From a checkpoint of a small transformer trained on Wikipedia: width 64, vocabulary 890.
Each number is 128 + 32 x the weight over its row's rms, rounded and kept within 0 to 255. Layers, rows and columns count from 0. The size above them is the row's rms in percent of the matrix's.

# layer 7 attention output (transposed), 64x64, rms 0.356, rows 14-34, columns 0-63
size [ 60  56  60  57  54  61  58  64  56  64  64  60  66  60  59  53  55  51 125 134 139]
[[165 139 111 129 108 100 137  89 125 132 147 151 153 116 157 168 114 144 118 138 148 114  68 183 162  68 112 178 178 157 136 165  96 175 195 137  65 129 147  94 130 155 122 104 117 171 131 116 219  76 117 123 156 150 137 168 177 137 160 153 143 140 116 162]
 [101 181 150 142 102 146 153 104 104  81 157 105 141 109 181 184 144 170 157 132  50 201 156 103 132  78 112 154 147 123 140 118 100 113 168 120 144 126 152  75  93 128 121 151 108 116  88  96 165  95 143 150 141  80 155 102 153 155 115 174 119 194 104 172]
 [132 157  87 137 212 147 182  97 146 154 113 139 164 132 130 124 122 114 145 136  89 163 136 136 107  80  25  80 142 141 150 146 134  93 117 114 172 118 189 128  91 155 107 142 161 169 128 123  89  74 167 105 134 156  78 101 124 149  89  90  93 107 139 123]
 [117 108 143 135 102 177 105 162 105 136 193 119 159 106 138 166 176  89 131 145  81 136 164  93 148 111 125 170 110  84  73 161 145 131 140 107 189  90 118 135 100 110 123  32 109 146 137 183 177  87 113 156 158 102 156 148 122 111  84  94 123 115 177 119]
 [197 123 101 148 187 169 127 160 182 107  77 133  93 140  85 122 178 109 125 110 176 133 147 186 151 160 190 102 113 153  98 135  58 105 149 128 166 122 103 139  88 132 143 128 173 124 159 114 106 113  70 167 138 118 151  96 108 105 147 175 165 162 103 115]
 [114  46 130 137 116 124 104 169 176 117 139 123 113 124  99 174 123 107 142 183 137 113 106 155 209 124 188 164 144  82 140 154 134  83 151 166 128  87 127  89 181 149 160 180 139 105 146 116 120  75 125 109 134 203 157 116 147  71 139 137 103 108 148 122]
 [140  18 107 134 185  97 120 150 181 160  92 163 138 132 168 136 166 158 165 127  98  94 150 120 106 105 101 158 153 187 158 138 152  74 188 141 117 146 121 144 147 142 109 101 130 138 123 199 172 127 111 158 137  69 131 139  89 138 125 147 172 119 141 111]
 [ 89 102 176  47 151 147 137 114  98 100 149 137  98  98  65 116 186 125 140 143 127 111 132 175  92 104 127 130 112  86 115 142 151 202  80 111 166  90 128 152 125  87  96 134  87 106 160 112 109 149 163 134 181 142 162 112 154  49 157 140 149 167 125 125]
 [108 243 179 136 149 141 162  57 149 128 100 108 160  62 110 155 144 121 125 105 130 175 116 141 120 107 130 126  97 136  93  84 125 153 123 123  96 116  99 127 166 112  93 111 137  77 189 160 134  98 211 119 133 101 137 147 129 163 129 119 134 117  84 145]
 [129 133 127 111 130 132 114 161 146 120 116 120 111 145  95 123 174 116 111 106 115 200 141 103 114 148  80 156  98 128 120 176 181 170 142 154 131 125 165 162  69 124 185 108  59  87 143 110 173 154 112 126 115 134  71 116 144 175 144 133 101 176  85 224]
 [113 136 127 141 130 165  80  60  96 148 107 119 107 108 140 124 148 109 131 233 108 152 141 169 126 147 119 169 155 119 120 142 117  58 120  95 137 103 137 128  88 192 164 157 143 132 142 102 135 136  91 118 183 131 126 177 188  93 111 128  50 111  95 155]
 [123 162 116  49 127 124 141 167 116 115 115 147 103  84 146 126 142 111 160 163 105 102 132 107  99 136 143  55  84 104 137  81  96 131 120  86 114 127  86 131 129 110 142 151  87  63 142  63 171 158 108 118 142 101 127  66 147 117 176 120 149  39 154 102]
 [137 133 110 147 109 106 169 113 146 138 152 134 110  89 152 129 149 174  96 147 107 162 112  88  97 122 135  62 139 111 175  99 104 119 135 162 134 160 139 157 123 121 147 155  72 174 121 109  17 111 202 120 131 144 173 153  66 139 118 105 122 105  93  64]
 [175 125 111 149 157 101 129 141 130  91 134  80 138 101 147 107 163 105 137  96 137  29 125 123 186 108 111  79 154 140 126 107 107 180 114 121 154 127 175 161  92 152 159 186  92 124 144 176  88  77  85 143  35 115 163 126 102 146 124 124 137 120 121 126]
 [117 120 105 180 156 184  25 143  92 122 181  74 105 132 113 176 119  66 117 117  84 153 107 166 107 135 106 118 111 106 110 157 108  90  92 131  96  55 169 142 121 120 140  91 124 122 153 141 139 100 115 159 126  64 134 133 169 138 123 124 132 155  93 167]
 [ 64 166 176 112 136  95 112 128 146  78 161 150 132 129 129  94 121 128 117  61 136 113  91 141 106 159  89  58 152  46 124 137 164 116 105 117 103 123  84 173  88 130 152 116 105 161 115 181 101 150 139 129 131 113 111 111  86  85 143 165 157 102 165  60]
 [158  84 133 175 138 178 179 200 158 121 103 134 129  87  98 158  92 130 111  97  92  63 107 166 140 150 119 117 155 136  98  86 144 143 112 149 104 179  72 101  88 133  68 155 124 155 130 113 116 139  90  97  93 136 147 159 102  77 104 142 125  58  94 106]
 [123 101 148 117 135 129 105 109 147 102 122  84 141 106 169 134 132 137  87 138 148 101 130 128 129  99 127 120 255 163  98  98 149 111 158 124 129 136 139  80 140  79  92  62 132  93 165 102 100 135 127 146  98 129 151 133 123 109  90  90  52 123  97 145]
 [ 91 113 187  83 109 124  99 121  71 118 146  86  92 200 161  78  81 160  94 185 135 177 126 134  85 136 124  90 136 146 113 140 124  45 133 134 142 158 118  94 133 141 121 152 127 113 127 112 145 184  87 160 107 143 116 141 125 215 127 148 120 106 118  97]
 [175 119 160  59 165 185 160 144  88  77 144 141 117  85  84  99 137 109 157 104 144 123 122 121 131 164 236 113  89 133 102  73 104 154 106 149 122 148 133 108 131 105 150 116  99 133 166 111 121 161  93 145 106 122 120  92 126 138 146 144 163 156  50 169]
 [152 138 139 152 124 122 121 176  95 148 162 129 129 103 121 190 119 123 174 224 131 126 108 165 118  78 164 156 132 149 111 149 141 166 116 129 159 121  75 148 145  96  88  82 104 187 137 130 126  49 134 101 136  67 114 147  96 143 132  84 127  81 144  72]]
# layer 7 attention value, 64x64, rms 0.276, rows 15-34, columns 0-63
size [ 57  64  59  61  69  62  66  64  56  67  63  67  63  62  65  61  62 126 131 131]
[[116  70 139 131 116  89 123 135 126 199 133 116 140 159  84  75 113  68  99 139 186  56 109 123  92 158 127  98  99 164 127  54  95  91 102 129 116 118 149 171 188 160 104 123 111 129 158 133 118 141 115  71 140 175  93 175  96 145 146 132 134 154 131 101]
 [ 18 132 106  86  89  94 106 125 149 126 138 109 150 132 139 133 106 100 179 137 151 143 132 126 108 161 177 201 146 111 143  83 121 153 143 168 148 140  75 119 143 127  78  91 133 109 119 143 144 176 122 140 100 101 194 117  46 159 114 139 163 151 122 138]
 [133 127 164 121 100  53 148  78 192 133  83  94 135 183 151 104 105 157  92 118 122 170  73 123 136 146 148  86 184 144 140 152 121 106  65 120  81 134 151 125 105 121  81 142 173 109 116 102 150 126  59 148 143 140 171 173 149 131 142 169 127  92 157 162]
 [130 111 112 109 105 127 147 113 101 172 149 141 171  49 164 148 135 200 173 135  89 144  50  94 146 117  62 144 153 105 128 126 138 138 150 200 115 142 160 152 174 149 158 179 144 132 116 160 151 150 161 114  91 102 118  92 177 160 132  99  91 136 104 113]
 [192 139 185  94 119 140 163 157 107 106 144 134 145 141  99  95 123 127  99 101 110 184 177 131 124  89  26 147 135 184 130 105 137 110 116  84  96 140 141 206 151 126 110 166 159 166  87 133 170 135  71 113 168  89 121 126 113 127 140 161 120 161 119 126]
 [ 63 148 142 160 126  87 154 149 107 147 128  96 155 139 132 195 113 119 150 170 144 161 169 123 172 143 128 127  98 140 127 124  92 173 168 111 110 139 125  92 158 134 117 234  68 136 172  96  76  87 101 124 142 131  91 139 173 109 158 147 120  87 101  85]
 [171 134  93 192 149  84 174 152 127 105 168  98  65 114 122 111 116 140 111  81  87 173 152 144 112 114  98 102 177  88 124 139 145  85 130 118 123 153 136 109  74 149 153  91 152 138 134 140 128 122 108 127  35 132  70 118 142 157  90 105 191  87 120 164]
 [146  65 140 110 141 131  84 185 117 125 175 170 112 171 168 130  86 134 124 159 141 128  88 155  76 203 130 155 110  79 112 160 157  63 115 135 136 102 135  77 119 151 117 143 140 133  98  68  81 169  95 149 103 121  95 126 149 111  87  86 158 164 146  95]
 [131 158  94 127  92 199 110 102  98 133 192 114 144 101 153 144 102 134 143 139 116  87  70 107 131  95 143  90 148 111 197 108 141 159 100  18 161 151 142 107 152  87 144 149 150 135 141 134  80 135 108 132 105  88 181 128 102  97 121 141 176 107 151  98]
 [151 117 139  63 181 120 161 200 172 109  80 100 118 111 131 124 110 151 167  79 168 130 126 147 156 124 112 113 119 136  78  92 112 167 106 103 120 115 136 144 218  86 105  93 171 117  84 132 150  97 116 161  72  87 136 115 124 156 118 120 128 166 194 142]
 [113 123 152 163 165 189 140 133 154 124 153 104 143 118 148  87  72 112 132 101 156 125  78 137 100 126 143 149 126 120 174 166 189 125 150 146  62 166 130 129  45 121 102 130 125 136 119 192  67  62 120 166 106 129 113 139 118 114  84 170 118 186  94 126]
 [ 90 104  89 150 143 154 102 111 119 130  92 118 157 150 138  96 114 113 184 130 160 108 194 152 156 115 169 115 104 120 111 147 176 131 138  88  83  71  98 184 132  52 131  70  83 172 165 137 185 139 119 101 156 176 117 108 141 118 106 120 163 156 110 181]
 [119 176  91 107  90 166 133 115 135 172 121 171 122 183  65 141 144 145  99  64 119 178 112 133 159 105 172 147 120  75 100 114 105 107 197 116  67  94 162 112 142 145 118 161 152 138 134 157 154 166 218  88 134 120 126 126  93 127 131  88 112 152 143 142]
 [133 107  65  52 146  86 141  84 176 113 108 195 118 138 129 105 124 148 136  80 143 123 184  85 148 167 104 175 167  95 165 101 145 103 148  76 124 131 138 144 152 143 118 150 176 106  81 116  81 130 167 138 155 187 100 161 143 120 188 120 130 112 117 114]
 [139  80  95 148 134 122  54  91 135 122 119 112  82 127 114 188 106 172 161 208 131 177 131 122 116 106 176 197 124 145 115 116 109 100 148 101 151 164 131 111 103 103 141 144 157 103 175 125 131 125 106 128 160 139  70 117 153 162 127  68 115  75  74 166]
 [106 177 136 121  95  59  73 101 124 109  89 161 115 156 195  94 124 101 119 182 177 145 168 120  89  74 119 117 103 119 149 172 110 102 134 137 164 117 134 132 173 116 188 119 127 131  99 172 116 139 102 108 141  93 113  98 167 195 162 127 134 158 170  75]
 [172 122 143 103 124  86 154 146  63  93  72 181  95 180 138 193 128 117 156 102 176 118 133 147 144  95 157 144  58 116 174 119 140 115 140 176 138 113 162 124 153 185 141 163 157 138  85 136 155 116 115 176 164  97 152 126 164 152  75  79 126 135 154 119]
 [125 153 152 171 119 166 124 123 102 163 178  67 149 113  86 153 139 148 153 114  66  65  98 146 106  77 169 135 135  84 125 136 164 136 149 148 117 208 112  87  59 180 168 132 118 123 136 103 139 105 160 109 138 157  92 140  59 119 142 171 110 135 136 140]
 [ 28 150 147  91 160 160 122 175 189 153  88 145 161 156  92 152 120 114 117 186  94 129 118  76 181  97 120 150 112 133 110  81 119 158 151  71 113  97 113  76 122 152  96 157 115 157 117 136 147 111 172  98 116 124 186 125 106 150 125 156 129 152 153 168]
 [131  87 127 157  99  61 141 132 147 101 133 142  89 149 110 164 123 139  89 123  80 161 117 156 102 169 140 158 151 117 146  89 114 124 139 122 213 143  93  70 161 162  92 112 125 128 155  85 187 148 105 170  98 145 124 117 107 208 133  67  91  93 108 102]]
# layer 7 attention query, 64x64, rms 0.207, rows 32-63, columns 0-63
size [105 106  92 110 108  97 112  97 110 105 100 108 103 103 112  95  93  88 115 109 120 112 118 109 118 106 100 100 100 107 112 110]
[[ 75 154  97  88 100 183 120 120  98  98 125 132 147 120 122 146 154 133 166 144 133 144 127  83 124 193 164 102 163 168 193 160  85 162  75 135 120 154 129 139 165  55 111 119 124 125  76 120 137 125 113 156 151 233 117 110  99 141 165 119 108 149 149 148]
 [ 96 143 114 120 179 132 122 131 134 136 116 102  86 163 185 174 173 115 101 182 131 111 103 151 155  97 141 101 158 222 126 134 145 147 180 120 111 136 115  80  83 118 143  81 136 145 126 124 122 117  86 141  75 147  66 153 183  83  99 131 140 177 156 176]
 [111 126 151 112  93 117 106 189 118 115 124 125 163 161  55 156  77 154 145 147 128 123 139 123 110 134 172 155  93 137 102 138 179 117 148  45 114 205  91  43 150 119 130 130 128 135 143 122 114 173 134  95 165 137 127  91  86  69 181 112 114 102 139 126]
 [ 94 106 144 111 161 136 127  75 192  46 130 147 102 130 122 114 129 103 106 147 133  81  78 130 111 171 153 110 128 163 140 118 149 167 169 146 161  97 126 107 125 117 137 158 165  94 172 106  53  84 137  95  97 203 116 116 117  95 142 124 157  64  91 103]
 [128 125 135 104 130 147 134 145 172 128 138 139 112 137 135  93 139 144  98 136  99 149 133 161 164  95 183  80 133 154 211 113 107 109 140 105  94 159  90  48 188  91  79 143  80 102  94 171 109  77 118 155  78  83 120 127 164 152 137 121 177 167 129  89]
 [154 179 166 163 101 134  90 178 105 113 143 122  60 108 127 136 142 124 145 129 198 117 128 187 109 101 138 116 124 136 117 141  97 123 100  80 190 148 113 149 116 105 114 154 216 128  92 112  78 108 106 177 185 107  68  95 138 142 120 137 101 132  77 103]
 [ 88 138 131 174 109  70 204 175 166 129  79 151 105 151 107  90  66  87  97 148 133 121  93 138 128 118 106  72  96 110 164 155 168 119 146  65 145 131 128 130 148 126 132 148 150 139 168  67 151 143 146 130 120 119  76 115 108 123 163  67 138 198 117 130]
 [101 146 194 112  95 201 149  99 115 185 122 104 158 158 110  91 133 117 169 223 118  97 146 130 124 115 141 114 114  92 159 152  99 103 182 140 175 138 166 136 120 102 114  69 143 115 144 123 151  68 155 113 161  89 163 101 114 186 116  97 145 113 155 131]
 [110  86 168 175 120 150 181 130 127  69 147 137 103 138 148 129 102  89 128 118 124 123 164 119 113  90 107 110 159  79 120 158 110 126  74 146 116  89 134  96 143  79 138  63 177 182  82  77 148 123  94 161 133  99 138 134 143 131 179  90 146  80  51 158]
 [153  86 135  92 109 190 136 147 133 243 159  65  98 129 157 106 113  90 139 140 135 167 107 126 163 123 116 116 154 109  98  85 176 111 112  95  64 136  94 136 137 113 129 124 144 100 114 162 100  93 157 126 131 109  92 116  73 150 150 126  49 115 153 122]
 [157  87  79 143 147 143 120 126 143 209 178 174 170 132  90 137 151 138  61 158 137 140 119 125  75 175  83 123 107 148  86 142  79 121 137  88  88  85  43 149 163 138 110 164 144 130  93  84 159  92 133 147 115 148 122 117 143  89 124 149 138 151 144  99]
 [140 111 109 196 126 108 118 115  92 116 168 124 151 137 204  90 119 138 138 136  70 115 159 128  99  81 164 104  48 179  51 141 158 115 104  53 161 134 142 157 171 107 119 120  82 133 145 127 109  99 135 139 111 134  84 189 122 112 122 136 125  90 124 140]
 [139 172 158 115 126 102 105  85 101 168 110 137 154 151  70  93 127 162 131  86 168 137 134 162 130 130 159 102 104 100 113 159  56  83 177 184 113 159  96 136 100 115  82 122 170 168 171 146 104 121 154 133 137 141 119 132  95  57 159 181 145 129  54 136]
 [159 148  98 163 118 138 156 153 132 139 156 137  96 112 146 153 174 135  88 116 106 119 128 124 142 178 140 198 196 108 116 163 115  66 101 127 133 159 116 126 127  49 121 122  93 107 154  82  83 133 135 153 209 135 165 176 145  54 152 128 152 100 122  93]
 [136  77  75 150  99 168 176 142 124 126 114 153 148 132 104 104 105 144 110 132  98 156 108  71  94 165 117  83 170 152 164 118 130 100 124 170 174 160 118 158 118 188 183 107 138 109 187 221  75 155 143 128 110 116 124 176 141 149 123 154 125 143 131  76]
 [103 123 121 146 144 173  71 155 124 103 129  55 174 148 108  86 126  76 152 131 127  68 118 148 132  47 109  97 125 130 107 118  71 158 105 151 154 127 142 142 161 107 109 103 114 144 132 100 102 173 149 176  42 153 165 103 167 149 103  98 120  99 171 120]
 [ 80  83  83 120  81  97  98 143 152 144 159 134 139 125 141 156 103 150 141 155 117 128 142  91  93 118 119  85  90 103  97  60 132 106 195 145  92 126 161 156 137 128 164  94 116 211 147  90 124 131 178  51 153 104 100  82 125 134 128 149 133 131 112 193]
 [122 110 201 136 143  93 146 144 118 156 131 158  35 137 154 128 158 126 127 136 170 117  76 134 143 132 115 146 194 151 150 128 125 102 191 108 116 114  93 148 148 122 158 185 101 124 107 121 173 153 132  69 149 108 144  76  54 132  79 164  81 117 106 144]
 [164 103 123 130 110 146  98 119 123  83 161 140 106  59  76 113 104 138 115 107 228  95 146  88 148 113 176 143 150 155  91 182  96 156 137  90 140  91 119 104 135 106 162 168  99 168 126 140 125  97 129 106 142  87 126 119 119 144 101 164 202 155 151 189]
 [113 102  85 152 179 189 130 167  98  45 111 108 116 117  76 132 186 112 119 176 144 165 153 123 152  74 130 106 119 139 152 141 122 103  96 130 107 174 102 217 170 115 138 158 120  85 118  70 156 149 162  70 126 115 153 152 123 122 108 140 106 118 115 132]
 [151  86  95 144 108 145 134  90 100 109 101 124 119 236 132 174 132 115 153 119  92  89 111  79 142 123 113 148 106 134 138 135 134 126 172 131 167 165  76 144 100 201 116 120 143 109 100  79 111  90 146 192 149 112 100  76  77 144  78 151 162 116 146 136]
 [117 110 128 133 112 155 146 160 135  99 178 193  94 135 140  99  73 108 145  89 167  85 164 175 109 143 133 138 113 156 186 113 141  97 193  86  92 131 126 173  66 115  94  80 144  70 162 131 154 134 152 151 136  79 121 158 153 158 120  98 160  82 118  86]
 [139 135  40 119 128 148 145  98 189 108 152 122 147 142 155 162  76  46 161 126 183 146 100 152 151 110 150 154 122 131 104 148  99 101  99 118  83 216 128 105 126 170 148 150 169 140  92 145 148 172  97  89 159  87 102 150 118 137 154 116 129 104 119  92]
 [170  88  92 138 139 100 135 164 126 135  83 115  79 161 131 111 128 214 171  92 159 181 106 167  88 119 143 143  96 151 130  93 101 140 132 128 180 125 112  51  85 133 115  93 115  91 108 103 101 120 109  92  78 141 115 119 131 163 206  85 109 108 126 141]
 [146 178 115 145  99 153 102 115 121  97 107 100  97 131 123 144 137  98 152  46 109 138 166  95  74  85 125 103 171 105 174  96 178 168 157 143 130 169 132 129 161 131 143 121 104 209 156 149 137 111  85 163 138 146 111  58 102 111 187 184 111 127 139 111]
 [168  82 155  96 131  96  75 114 128 126 121 121 115 122  66 150 115  69 101 167 110 138 170 173 110 166 129 192 173 187  99 182 173 113 162 143 129 193 126  86 143 120 134  73 113 128 170 104 146  92 150  99 102 143 149 107 161 146 125 101  96 170 101 114]
 [163 109 136 146 200 106 157 130 154 156 123 139  88  81  94  94 129 135 124 101 109 172 151  86 109  51 209 129 182  95 195 133 112 102 174 137 154 102 171 154 179 142 126  98 119 105  98 117 121 156 150 161 100 102 120 132  97 108 105 138 146 114  88  83]
 [120 133 107 101  96 108 129 184 146 146 160 141 117 177 114 121 162  94 140 133 110  69 206  84 132  75 107 128 117  96 138 143 160 135 167 176 142 116 165 114 138 146  87 156 169 102  86 117 128 182 124  35 140 160 157 118 157  98 120 163 160  71 161 134]
 [ 35  86 109 131 108 108 104 167 130 135 172 121 146 104  99  88 118 131 153 128  41 125  83 133 152  85 117  92 160 147 164 157 142 124  96 143  55 130 109 104 106 122 181 128 194 143 184  99 133 121 179 109 127 126 117 119 152 149 140 169 102 144  86 146]
 [114 124 161  92  62 114 142 104 144 114 162 138 106 128 133 185 117  94  92 120  95 190 105 118 118 179 193 141  74 145 145 218  83 143 151 139 164  88 123 127 140 105  93  82 141  98 104 121 171 106 134 116 173 140  97 139 108 165 142 191 104 118  95 121]
 [100 148 151 153 133 152 120 152  96 184  95 128 104 221  62 152 132 125  85  92 148 110 110  99  90 106  97 123 151 158  88 187 110 159 118 140 138 115 115  59 106 110 189 125 107 107 136 125 131 160 113 157 120 179 115 202 107 184 137  96 149 145 128 138]
 [146  95 179 161  93 149 103 156  82 114 176 154 113  76 110  95 140  77  81 133 137  88 138 106  92 117 141 115 154 118  66 124 135 159 142  78 145 158 153 116 149 239 128 109 128  95 146 127 168 102  95 152  78 161 124 153 130 142 117 109  63 126 109 111]]
# layer 7 attention key, 64x64, rms 0.228, rows 32-63, columns 0-63
size [117 112  99 114 111 101 114  98 116 115 119 120 108 102 114  96 100  96 120 117 122 114 111 113 111 117 109 107 101 113 114 119]
[[ 98 148 156  61 136 149 134 138  88 104 140 124 103 168 101 153 127  86 146 112 110 136 134  75  83 234 160 100 150 107 104  54 105  80 108 113  80 112 155 127 123 122 157 173 126 105 159 126 179 159 137 180  97 141 136 108 153  97 120 171 143 127  87 127]
 [104 111  86 142 127 117 161 110 116 137 191 105  97 199 161 139 111 160 141 115 115 102 147 119 191 115 130 108 169 184 138 139  98 116 167 118  80 116 160 114 120 185 106 120 172  98 110 142 136 109  54 135  82 169 146  52 147 115 116 119 108 169  86 180]
 [ 95  86 141  98  96  66  86 150 107 153 133 139  84 145  74  95 102  92 140 101 107 175 104 135 131 106 141 170  79  85 102 170 194 143 118 133 137 198 115 169 162  84 126 112  63 138 107 125 126 163 139 118 140 182 162 113 151  84 113 132 177 125 161 123]
 [119 100 149 103 160 110 168 105 179 115 167 114  85 149 132 138 126 141  74 103 140 109  82 105 140 107 129 112 140 136  97  90 213 186 114 167 139 133 117 131 179 103 127 118 205 103 179  88 116  57 132 108  94 135 142 102 139 132 154 179 164 144  85  85]
 [147 123 134 161 107 132 208 116 125  93 121  93 168 135  98 112 152 145  55 125 127 164 106 167 108 123 207 152 138 135 163 153 163  82  84 111  57 123 107 100 147 108 110 125 135 104 135 184 123 109 136 135 102 146 145  26 157 130 141 165 159 146 145 134]
 [147 164 108 110 135  90 154 136 115 103 136 160 109 121  72 125 133  74 131 161 158 113 120 155 125  69 147 122 142 150  51 126  89 141 140 130 129 105 109 180  92 102 102  96 115 100 118 130  71 155 199 128 102 112  99  90 121 148 196 144  71 176  74  73]
 [110 155 152 153 122  50 164  74 164 159 140 149 135  92  92 142  84 119 105  97  82 117 129  97 113 126  81 109  95 167 157 180 173 124 107 149 113 192 139 147 180 124  81 126 135  96 157 109 125 163 201  78 131 137 147 100 107  87 133 133  74 161 138 127]
 [ 99  97 206  73 138 128 104 106 100 163 166  82 100 132 106 144 182 112 164 158 138 132 189 137  53 107 134 116  78 146 186 146 139  96  96 114 151  72 114 161 117 110 118 137 145  91 121 129 125  78 157 142 185 117 131 144 155 132 163  58 125 143 151 127]
 [120 110 144 188 153 154 148 100 132 122 144 107 158  94 142 205  51  48 127 112 125 150  98 125 138 144  98 151 122 107  96 103 121 139 148 150 122  81 129 128 102  90 108 127 143 114 129 163 150  99 155 185 119 113 123 174 158  62 145 106  97 150  97 220]
 [107 153 135 140  58 124  44 118 165 178 127 150  93 136 116 185 148 102 117 163 141 140 108 150 139 115 163 168 191 131 109 108 202  41  96 116 105  76 134 162 125 151 125  86 130 139  93 153  93 146 163 115 140 102 118 110 151 173 118 130 132  86 135 121]
 [141 120 109 146 144 190  78 118 156 145 140 148 103 114 131 150 119 137  98 188 111  83 102 160  80 136 158  80 146 105  89 125 102  52 169  96 119 147  91 122 127 158 138 139 120 122 105  68 137 135  75 126 151 140 204  74 166  47 156 132 125 122 106 144]
 [109 128 175 147 158 146 109 106 127 125 148 176 130  97 171  63 112 169  95 116  96 170 131  60 195  88 150 168 123 129  68 146 134 134  96  71 198 166 137 106  82 104 106  98 106 167  95 132 135 155 173 156 113 107 141  93 130  83 122 109 136 144 123  93]
 [101 138 120  93 139 112 159  98 128  82 122 125 101 111  26  75 141 163 135 150 130 166 112 153 132 134 188 126  76  99  98  96  98 184 148 135 125 112 125 140 176 157 174 103 119 154 100 114  69 114 123 114 198 165 144 178 125 107 160  78 116 124 105 162]
 [115 162  88 152 126 156 157 175  80 134 130 179  93 102 125 190 147 102 114 157  45  75  68 177 151 125 110 183 116 108 152 105 112 146 116 112 153  93 122 113 107  68 158 111 137 146 115 153 108 133 108 146 164 159 152 120 113  45 116 152 124 125 156  82]
 [125 109  60 133 175 148 110 170 117 132 117 109 141 171  68 108 100 148  75 107 107 130 152 111 114 143 121  98 123 118 115 130 202  76 132 141 175 135 173  97 161 105 171 145 153 129 144 186  90  95 130 160 182  68 174 159 104 164  84 141 116 139 125  74]
 [141  33 169 116 145 181  85 164 167 102 161  88 166 179 123 107 123 108 112  56 147 108 145 112 130 117 113 127 112 121 134 107 104 117  92 137 146 119 120 150 135 118  78 112 117 156 139 128  61 149 178 151  73 157  59  92 106 122 159  87 125 113 176 138]
 [127 134 115  79  48 105 102  98 132 119 200  87 171 155 153 156  87 203 124 151 109 174  97  91 120  84  89 103 138 124 156 113 121  92 171 106 176 132 147 155 140 150 199 117 102 163 120 107 180 116 126 110 137 110 138 144 168  84 115  93 111 149 106 145]
 [137 198 105 103 115  77 155  93 174 152 103 197 119 126 136 135 166  61 121 118 110 111  89 132  85  84 135 129 210 171 152 129 134 123 180 131  70 120 133 203 136 119 109 142  82 135 148 102 146  83 116  93 169 133 123 121 110 144  87  97 147 113 134 137]
 [139  56 146 118 137  60 103  79 160 100 123 169 136 113 103 136 171 123  56 109 161  86 120 123 130  86 182 159 170  84 108 129  86 130 207 114 114 169 158 135 122  63 172 126 129 105 137 120 143 155  94 168 136 127 117 152 111 158 134 163 126 173 152 124]
 [145 118 128 134 166 122 144 200 140 110 137 159 159 118 116 202 146 101 139 141 122 164 184 116 110 141 161  88 148 163 136 103 112 137  96 120 137 154 128 146 106  76 144 120 125  66 191  95  91 130 145 126  95  76 122 104  71  54  60  72 102 113 148 125]
 [183 114 106 164 161 132  82 105 174 129 137 154 111 163 100 116 179 112 187 155  99 161 127  70 128 119  52 110  75 119 137 151 114  95 130  94 156  97 162 156 118 140 125 104 125  95 170 118 138  84  81 141 123 117 131 113  68 114 142 131 208 188 157 131]
 [149 146  88 115 133 174 132 152  77 133 156 158 108 103 136 154  77 187 122 143 105 104 101 138  74  57 149 164 103 164 159 102 159 161 143 120  91 111 111 140 141 102  50 119 131  66 196 155 186 111 135 130 155  90 134 149 113 150 187 127 152 152 109 131]
 [149 152  90 197 133 107  82 189 132 139 106  73 127 112  92 125  87  68 111 101 124 112 118 152 180 100 175 184  71 154 120 120  76 118  85 111  87 166 125 162 138 106 191 111 204 161 149 137 150 125 127 129  94  98 138 147 115 142 141 127 141  89 126 114]
 [151 127 118 135 100 148 131 122 129 142 110 155 142 123 110 136 106 129 108 130 147 166 123  90 119 134 112 104  62 159 133 102 195 150 132 147  88 172 145 132  61 109 148 111  78  76  54 123  62 154  88 133  94 122 156 110 123 188 138 136 167 124  36 177]
 [132 182 138 112 155  99 148 132  97 128 169 112 125 144 120 155 135  91 162  76 170 116  48  70 157 137 110  78 142  71 115  97 168 109 106 127 128 135 125 107 160 149 149  52  77 155 155 209 154 140 126 142 164 173  91 121 162 175 110 123 141 143 127 132]
 [131  52 117  90 160 133 115 122 112 217  79 111 171 120  59 135 133  97 153 179 157 143 115 166  97 104 113 185 152 151 150 190 159 191  94 145 129 154 165 101 143 135 113  78 130 169 149 140 133 151 117 148 135 163 121 127 138 106  79 133 139 101  99 109]
 [122 131 113 180 134 104 190 161 143 141 110 116 119  68 157 154 163 107  95 108 109 148 106 110  43  91 137  85 114 124 171  86  68 127 161 128 132 134 124 104 116 169 110  91 103 147 109 183  64  51 171 118 162 159 156 124 133 158  91 112 143 108 136 148]
 [108 107 139 119  72  99 106 211 195  75 175 111 138 130 143 150 168 128 148  98 106 144 123 176 159  69 126 123 126 149 131 144 111 177 129 151 159 100  78 141 106 153 117 125  81  70 145 141 175  89 106 111 199 130 120  94 168 102 143 135 156  98 133 168]
 [ 71 121 109 134 109 131  49 137 101 108 173 181 179 184 133  95  65 121 107 130 128 180  89 140 100 104 121 149 184 122 142 101 137 133 126 182  99 103 137  89 202 110 129 122 175 107 149  93 102 110 163 126 152 111 111 138 157 122  88 124  73 149 145 166]
 [138 143 123 112 124 160 113  81 113 137 120 122  95 107 115 116 135  86 101 130  93 220 167 140  91 102 150 110  61 168 141 129 120 151 124  67 138  99 144 111  85 137 164 123 141 130 147  87 163 164 142 140 164 121  96 149 200 120  97 234 125 125  91 109]
 [ 49  77 101 159 166 107 105 123 167 149  75 124  96 147 109 108 110 137 113 101 103  93 137 101 102 181  94 108 130 203  91 130 133 103 141 178 146 121 148 167 131  81 108 119 146  91  69 166 174 167  84 143 176 162  82 120 123 132 129 139 101 127 138 174]
 [171  67 155 105 130 181 154 184 142 155  81 166 105 132 127  79 117  67 183 135 171  75 119  92 117  97 136 115 173 146  91 135 138 103 131 105 162 147 165 100 142 183  44 116 142 124 162 149 150 121 109 133 167 157 171 141 181 121 139 123 105 138 113 129]]